Weights of a small transformer language model: 2 heads of 64, 3507 steps.
Each number is 500 + 50 x the weight over its row's rms, rounded and kept within 0 to 999. Layers, rows and columns count from 0. Numbers have three digits each. The size before them is the row's rms in percent of the matrix's.

# layer 4 MLP up, 1280x320, rms 0.121, rows 324-373, columns 128-191
105:621477494517385505483461480501491501453568466456485488528474471389489440430426508467493486541437592442488571514492510583467523466510499498482526554539534580504510449430567410504536471549518541
098:462504473483486572534569475492384499483458613544339516463536503557558511553519504437497512460515568520478546553509416541452450434473461451455514497494428482477552457517407596528490563498447539
095:397493558498508464582503498512532526465456555514489529506546496488440520508530467494417455487540528525569504470330512521567447485490475480489537495470566430474436456465535470442470430527560472
096:493434491486587418425419494508452503481479572459538533486487446496511522497541487488480444512533603536530462499532441451474488514541455596541555494529463466466487543541467545533488546567503376
101:437450482484556483542552537442503577526434454497556469489510555480532596538517496528497514527512454429464582455559536513443463422505526484501469453424486479617447495572466470447498533568460525
100:544492569547479593465446441559526450468583465511500533531494507436504511559525471581470565473439617518462426470493420557502507516517425414463492470368592447497485460466554443548431494529490428
100:598522493506543503495429441441461455476540487504442538527575473539589484439498422577518541462558511463517481581475592489504579525480445425566499422521476544460445498579478511429502480582551567
097:497383456575446494513521482438590549454570509486495516468512556490549618553476371579526565436497516525406490489468432470550465523454426481462464522510516506598512522501542500535499452548504534
098:464463524529459471571469515535560585548491560560484556417528402433609469608483536402508599538385492445467436597476461504591414479524491552517535526429527480502540462433471534540479470443571624
109:466463515423463455471533456490456503567541481486399502539541561550516563507633519507445454462563507616412517493489356484562485559581467461497519472591455502492444476466538537483483456462507509
115:478490529568523537444498583572461480492416432555476533596531498483448486465492456495414486467489615494578480423392543506440561448543568474539568531507536457442442455468384509462436451476495520
093:470393474476482451461450464510575476519456498448494481447512553549553538570488563430475548502533551497544515528513528566479522466475628375548436534535527483573510513556419456461498599450479556
101:519560541491450581485487495552521553514586565570421461540484526478468481553444494537539449452490452491498580462587463580518558458514531513486497512448455530499561419481520430492484502511601477
101:519520446510511534594415428543448458463501394471511524501441467495485481497562506529430414524393591435549495526483605385488524521585440487516621495462545429550496517471530440432422473473447361
100:555540543516480485512516426555561417371530572525563501500455438442531398485555462471546422408518481514448467453488483471445439538486483561494485485531515441492428545533512422472371542515462564
104:510458477525396488485481539470546496488556431453459532502504513543531519504542550501539511488472473512483555519508501525542549465414467595496513490467502547423394512494440470477554484590538546
110:412437469471472498515418449512442543526501497404571459461534582533532470505577516489462585547477465500526474504455506459488470520511558453511487465466561499533510427487566465454427482501558507
098:592466460606558462427426519558559558507488476462464465446515460494600566517478514502500569550460509465489594510500381471574500497496469434486439469555546580502551498451426577520515478510522552
117:448554511534526611499425457518603470563540520471520579406503488596532445582497494524482519501366440444511527549522390510560441569518424491431503519477520485558416518482527451539467498468476610
097:482521485433583500439470470476524517517595528450591590456447507563486572492463597427477539502526534575455445451533532479628450449523475555472519538478512505523486464504578433501455580482437550
102:479433449513609514457649514363540505497464504508484468511479423514573532621444544469484463472478520586456493392516524485414449448552524442395388452530428502443548491531479600547457466553524603
105:512483514515492505489520568496467489418569482553376548428488537474462544508416487571456490559442562467590472508434530521484470524474461464548505588397487508570433513523487546455454580498434387
106:437594592549518525473475512519463535534398548504533486478478425447458465479576482445509483597471484488541500561529482457480351663469511456498467563493510465413585502426497447527523490576453543
107:456500477487533494462482434491499533423437500539542562559486478515563581495406545516502518478449512563436629470473548512518451498497561515515479533381476429525451515494528421550532412603487477
104:411500484382517472608442490452510457410462529616462538479434519517495555513510503511560481391500547564495501502463532515479501480472470555529424546459518451381469575447495503514504473507528543
108:565485477520529558492534462499476554508516532556466481584504560499488442507425436561545451534472549455622546447474469508607471592451511495529520461469567513472591522478486398495500473496594456
102:524482429609607552431513477509430457387528531511422458459487472611537515547519427516457484511513442533558502463519494485531444576545449560456483457490580459484435475445496469384567507472576481
102:467490416557599421464508540470481539543504566565520502466540456558478415494496522442523586541498602550565448454494534472561499466542529499514469477532501393455503437468513486477483572517542499
102:574416502469559466528533402452498535483457529517494450521540484531547486563560584522609381476487492480552470502515454488431516584512469529426491466527479526419463504502495438536557491574398492
101:471475472525510612532405518485470543453611579441450442571440492663523401537557444487489474504476414570513541568500484529445557466507538490502576506526509543512447570422549565412521503471503419
094:435562520402528467418466489467555481496584527470461552502549499494514563522491503540448606475543406469531521552557568499450578552562531502502464496550548482407597489481544431393421428493447501
100:495558442564468560456514447500543425558511483599491441510524503487605568473461471466548444524438504509558499504498485460500480426475554472536567513520480482601489463542430458427502608500524537
096:466667511449520507486515435610500543417442504588423520530457467483507571545404427476428498556502591471451495558519528365446558467565522492442463515469462520615512442434447480443535463459487525
094:486484553592524524532413546539564393530462423499437511449454531510496512585464558458479560404484481539474546433464484477468603529578546509536588489549573480547518565464512420532567484394498472
101:628567461432464510418536562415502526464516503517501558529481503495487420550534545441550567449502407466523532509463492480462525534439482479556470560491386533471514488419560479443486371474525506
109:571533537583438486514531534550506533397481467490583441416482448521455489429503519494448453489598532457480577538535505483421533469450509484571545474481408523565538490501478507510515478522437552
095:540487482460529480386452467459492467585462549509511528488519522549444571604432519448486623457481561543529513524491391548558552457525566472438462525536459457475486411439543487443549494440472472
087:505486556525541479428565560476524366442425517479446555517501473455583467583476436427445457588531524653559540547481495577492532483521420553487484580536506463569511510471461412534480547459452513
106:523442472453464500526466506562510441568492560578514537572558489502633482517492578549475497523458479459469480475436578597439521429546510577541502488501525472509410349497503540431451493529489433
098:470466419404539464638532530477578531456488509393452613503494520495532489497510459495589495451541391500365558574588470380456512539462514539508540452564411446537522532414510512505542486536572556
099:585479581506476498521473510497536496474464471519448461389527509473520456497610559536404569471502554434524460586461533506539394534526482408428509413521601513473493472431452472489480514472479524
098:477519511502539481465468440570582576431516437499488521468512560483496555462475488535482513459511487436539492462459533546493545500448565452409480472476478459564513481525502526452458538529572437
093:438512452534488562488519485567520433485502534531437524449514452429416392541506486469525570472452524575528481462565599563418447497469546419459581533413525489505495558546550470459502420584583452
095:461511521572484563548468471476532559466518455432524475519515473565491393550489511471493494490543500452529515627516508323571485458523481358512544435437552534487523600549528524563549497440407485
099:513581486441473467487512499457479532534507446407511474516423496544528670503520522496509491515514532539478525518497536548551545525506367497514353541540466468474538505476492481484429498556467561
103:461530401536482561568490491509507540458524528474471630474502541480540533452470556543449547448470466480510438548450452473589516544506464541544499548430531464510453466473523483596492427523491516
106:547522429506556488439559508608481494448539546445500515535565488554518527495598520516509497449498533449495447433609441534522556540464495453450522416408522478450450525509502511493538528541451487
102:437474449457456460470494534552513459442521500493397572455432499531578538509451413472515467448525468473378542452504491471450542459479600593467589498546508501540433487473461599356483496538475457
102:542527501597460538607546487465498444551517421536451519439423465507436436423546594519476510515522518524413488484491599442608518538498474519467484605509468430505633419552446467390543427598457420
098:439417438489435516473566501433469515422553490450460445462538551568453529529414508602500472535536443496480495469502502474460548427531510472449444537436442524495456488477528565516489505529497507
# layer 4 MLP down (transposed), 1280x320, rms 0.0842, rows 324-373, columns 128-191
109:583482540569416502477610461514543476584522519540534508525513475523487449397470524531568470500473421527551527450498559498486588507521504488573555476590585539487484428496513462425526540521445536
094:469563492461539498503577466480477500474484447466470576446507488546476456427453544442494460465469495472490482579465589455462464471447603551410588444546525482440473599554535590573418453423505450
098:563538504534493519506517465510538441538526496440489448520538501507518473519524450463489486532536493554495502527527522522408453466350584553595595503481487505464472464601581483494546477544455485
095:499460479478500447552596455515517512536366514488520542485549474499544561594534518499449472633539402431544548551602465495490575583505567512568522445449487418534507509568464621561596440453533520
102:512551485467499536404478477429518402493483508471552481478464499585583479495496540487623508493509521494543460586497451407598542478490475497428472507550526463514461461465512512497541443502540587
109:543536509453401624491518556511513526438450543447575520593524453456434573552487566410470579523393414443574505488482545517532469441525524538533524467480514528523452493572516426477416540626546464
096:500432540530449593554509527414560537539458504552478508456527564521534581460492507475457555476411572491509501462504478576508541536561502498518567483549443503556420499499436475517568508446595483
098:490530425455576499430472413501496416431440453480532483559489481493380430430532570478532493534527507499431456427537495501589475454563532524466446483459452484495573426525440532464492501519539555
099:543574497529482428535573475506374422417494476523479516504462532486481634488498536451522536565504458565479471441487476621509453479470501490511513537463486522549543503556445468584454471408455475
103:529559429487483408575625491457488488510547567508496549453490504547433492508523533566454505548446528436473397463536435397575500458496590479575511557434463537373567574500452495478555508583459473
113:487524551403438475538434545501457419537457441375489548524476543495503478502543447524473492480474393524485436494458543556442419568550510542459517507499501598433505543442520541473465530499496477
099:550483558403539509497550538470548505496560529428480511443521510573461426462480556508431483566503510418442413571509518496509493584513474479498526540547461494505485513524483511521449503441568448
112:531475489521467421476530544436409457450466511451532504522567469444534488458507556492482500540476559448462515491516462471420510525534475529553575358545478521514499649550514424544441546401452458
103:453454469473509498485494433433450501504518542517480483454487475545532544579430529464595537544596460430523449439447554513453538422521485582470568442457492596451448443521490555481498482441377495
101:532558531556555464498482562499492554476536518436561422518495534495471500548590534538492540390560543554544411404534575446530566487511532519323485513560539543466463462510476514516482460509553407
101:532511456491538533492431574586454525500480527487611514468403464545474420496515537525476569533504512441551561495468483456521486476560470574492416598495523499455657392502484429544534549484465497
111:497501533453519500522516525492520528563564432507464578441332538466566468518429498476476548479491440444483593399505589495431539586517436498443491398509519540422472431518546471492544511590461475
096:604529503451462454452486488561498414556500514434428594527470435477511518474496452479489431537507512503423464503577490506480525537494486430511582505469524525485370517574516543500435501490525435
110:535454529475527537576512560552555499529573557537474511557465444494494538489515470456592544497478472406518458508656488455551541579521611601507522458448562491463480444489617569546466513505513631
105:512489547521386568558491532410480533470430459465482464558529467426543540538464422517407436473532448563364537485466488351443510474559558463514535483534571468494568505460538558469477412511572461
099:477574454523422533551468518545605536505619452545546453444477627540523556526534472565532465465483430451424469506554455482410504524534481523455485459486516483474465520548511599571469552517561519
104:467557504492430398439515522507507457550456560477434492535421346478539498474587489576497409528405432471478480514473514431416547546493427523484479388497495494445443466589500451547528467505526424
103:393446360449517498468631573532387401583557582530479547567527602475475506523527542416555499564512525494588600567488484547446497549487537465511428487414619428427512551562511445425519576486461428
100:477451542539434537533459475636506537497528512456461521495455463433341580454496481587523532452442493491568481536489480349641494440519492554502492580461497523426408489404516517522492535502547511
104:489520470422500524524473571439492608481487521506440403423450477527489491423505466494657441492525434482522543490561426481469527519498501503518559405431567444547509575469513477489451477585468497
116:459468474427449528514502604486538586564442542590480480592532519454458497417525504387590512463468511488467498468466512491387495582521506528630540585516527511510495590368521518453481551536460451
104:495522479332458416489529468504419491562468443556427544479517520402446526550490549445565561533377534527476476532490509578442572456486533624556477533561510549503488474553521530490454484452528524
099:425519506449474476520469517571402468576482495470458483508493498517569448504490443527508506540594431496445546583544535616478521556549454390387542568541484561509515563559515501508399427543535501
097:429502515447503510589473492598554527564540427550456549479423399522507499498530466401521531469614381590509457548457494473551443566571466564482582491481447459454442417514472515396471514585546506
105:480492506539467513470495518559569587496434537558512447447620530470442543639480478539584529489436553441541554456382610499465553570374494445529486449551557555487582459524430397541478501445513508
094:538473539527503464467433506426599557475555545425543438593506499533490449520470476465469459511515469546580486460534474432538544581526493534502513544563509562547541448455467497538536496568469493
100:520483560468502500505497506533441518448524560497453402617465602559429520552508529406525486436482440584553519499483532562493516475491454443532512507516440494426433547526461532613378492470481544
098:514619442520556536568493468515604492535429537373527527492498480465503487501556536500519536463465489545449505474504506521549462459475489503504506487521643518466502481464446557546484420477484431
091:440543511479383527540566352475515412499501476476495500579593436525461529418561557568504479480524539518471480581484410511484528512565505416437522562572521499513610430445458568500571460502559444
101:491529507467549484567446446570510508499463545546492437486512576497446534480510420565536449434449520485533484544588491587458460547500501518526418484502498492587582431469528623434478450496542488
102:521502498580487464465541466492457510492558424552569563509463455507507513400486492447487543454518494504562498475542548531325585548484500539568499404471577427461484491497523416460539404503468470
093:503431579447449558596561448547511523500525496566466462580545426578527476566490458555497469482506430485466503572433503457498475451484535499552491501537513437440534484499488461507533479485425530
092:485514443524529531516487459435415460477553544491333572493459473546395512526455461510412467451567468496489462473501473550458473495418473470409505594470453552515486552552540525420568532515403487
102:478540470587520512475532538419567465511475453534505415518589449534506567454515523619533567468528512520415447448483537518509430455524479458473475451569520560528405476485553563455530525458481441
103:474487446541532554487554456438518364422501532472436552587467486526473475497558361496447510365505535452458473436460536528446499408528487497555558404441464513456456440483518495461504528479537530
093:504519441602401571555561561572500528476440509515463422489564570451511472420506543528527457544479512518550586618421504489445470488446499557482556446533361497504482491601494536477378523561494453
100:441414496496437448463514524472554567502511477468504498466573518364399469401463471563474607419468503341419479492540562435442458499495482511463522538522508588486544556523545493388518473590500585
097:485527559464481558557496457440509462457496472460429502499520512616490468590422467446453451548476469470544431520490457473536512537505461543553489526524441452495557419489516456504565571543443528
098:529509475468537494438456486517503431412554502546430517549475571490444503539521510507457519512452459531529483494484511644460521536560434608432541541347535492553441533544509508523563489528467508
102:504434464537406537508519482414444565487441553501489423509518572445520453426578506516451515459522496399437535419461492451510541355596439502523429510468540484456539472423502524426425485496482574
103:464476541512414561484559479575456511603497459574496488514572486587429485514541452477407455475563530489582568448545396492588557596568466447436534469539476531494519395486627531414506495512461522
105:484446482460497525482493528419492538580550476476460433552433571513525537520482517535570529586501540578505477475528519484514625658544439377408401428498501577479430478575477492516488460501515519
096:588521516577450499466476463517482565547532503473573516554600529487482450445560471547472561567505486499548504586551472521565562525458455469484455519422554411523488562565488505561439451519450491
098:475557575491469379581406407617478476434479510615567456572472490379574498439431588548486547460492569501505478572485413597502502516472502488551527507524507502546419406392508514540517556487449538
102:517615448529418507465560497564474490529523525524496530574508502505391506404430548483499550466451369540497518461429480521526502510511456482521530483464464564443516498540562384533533513488453503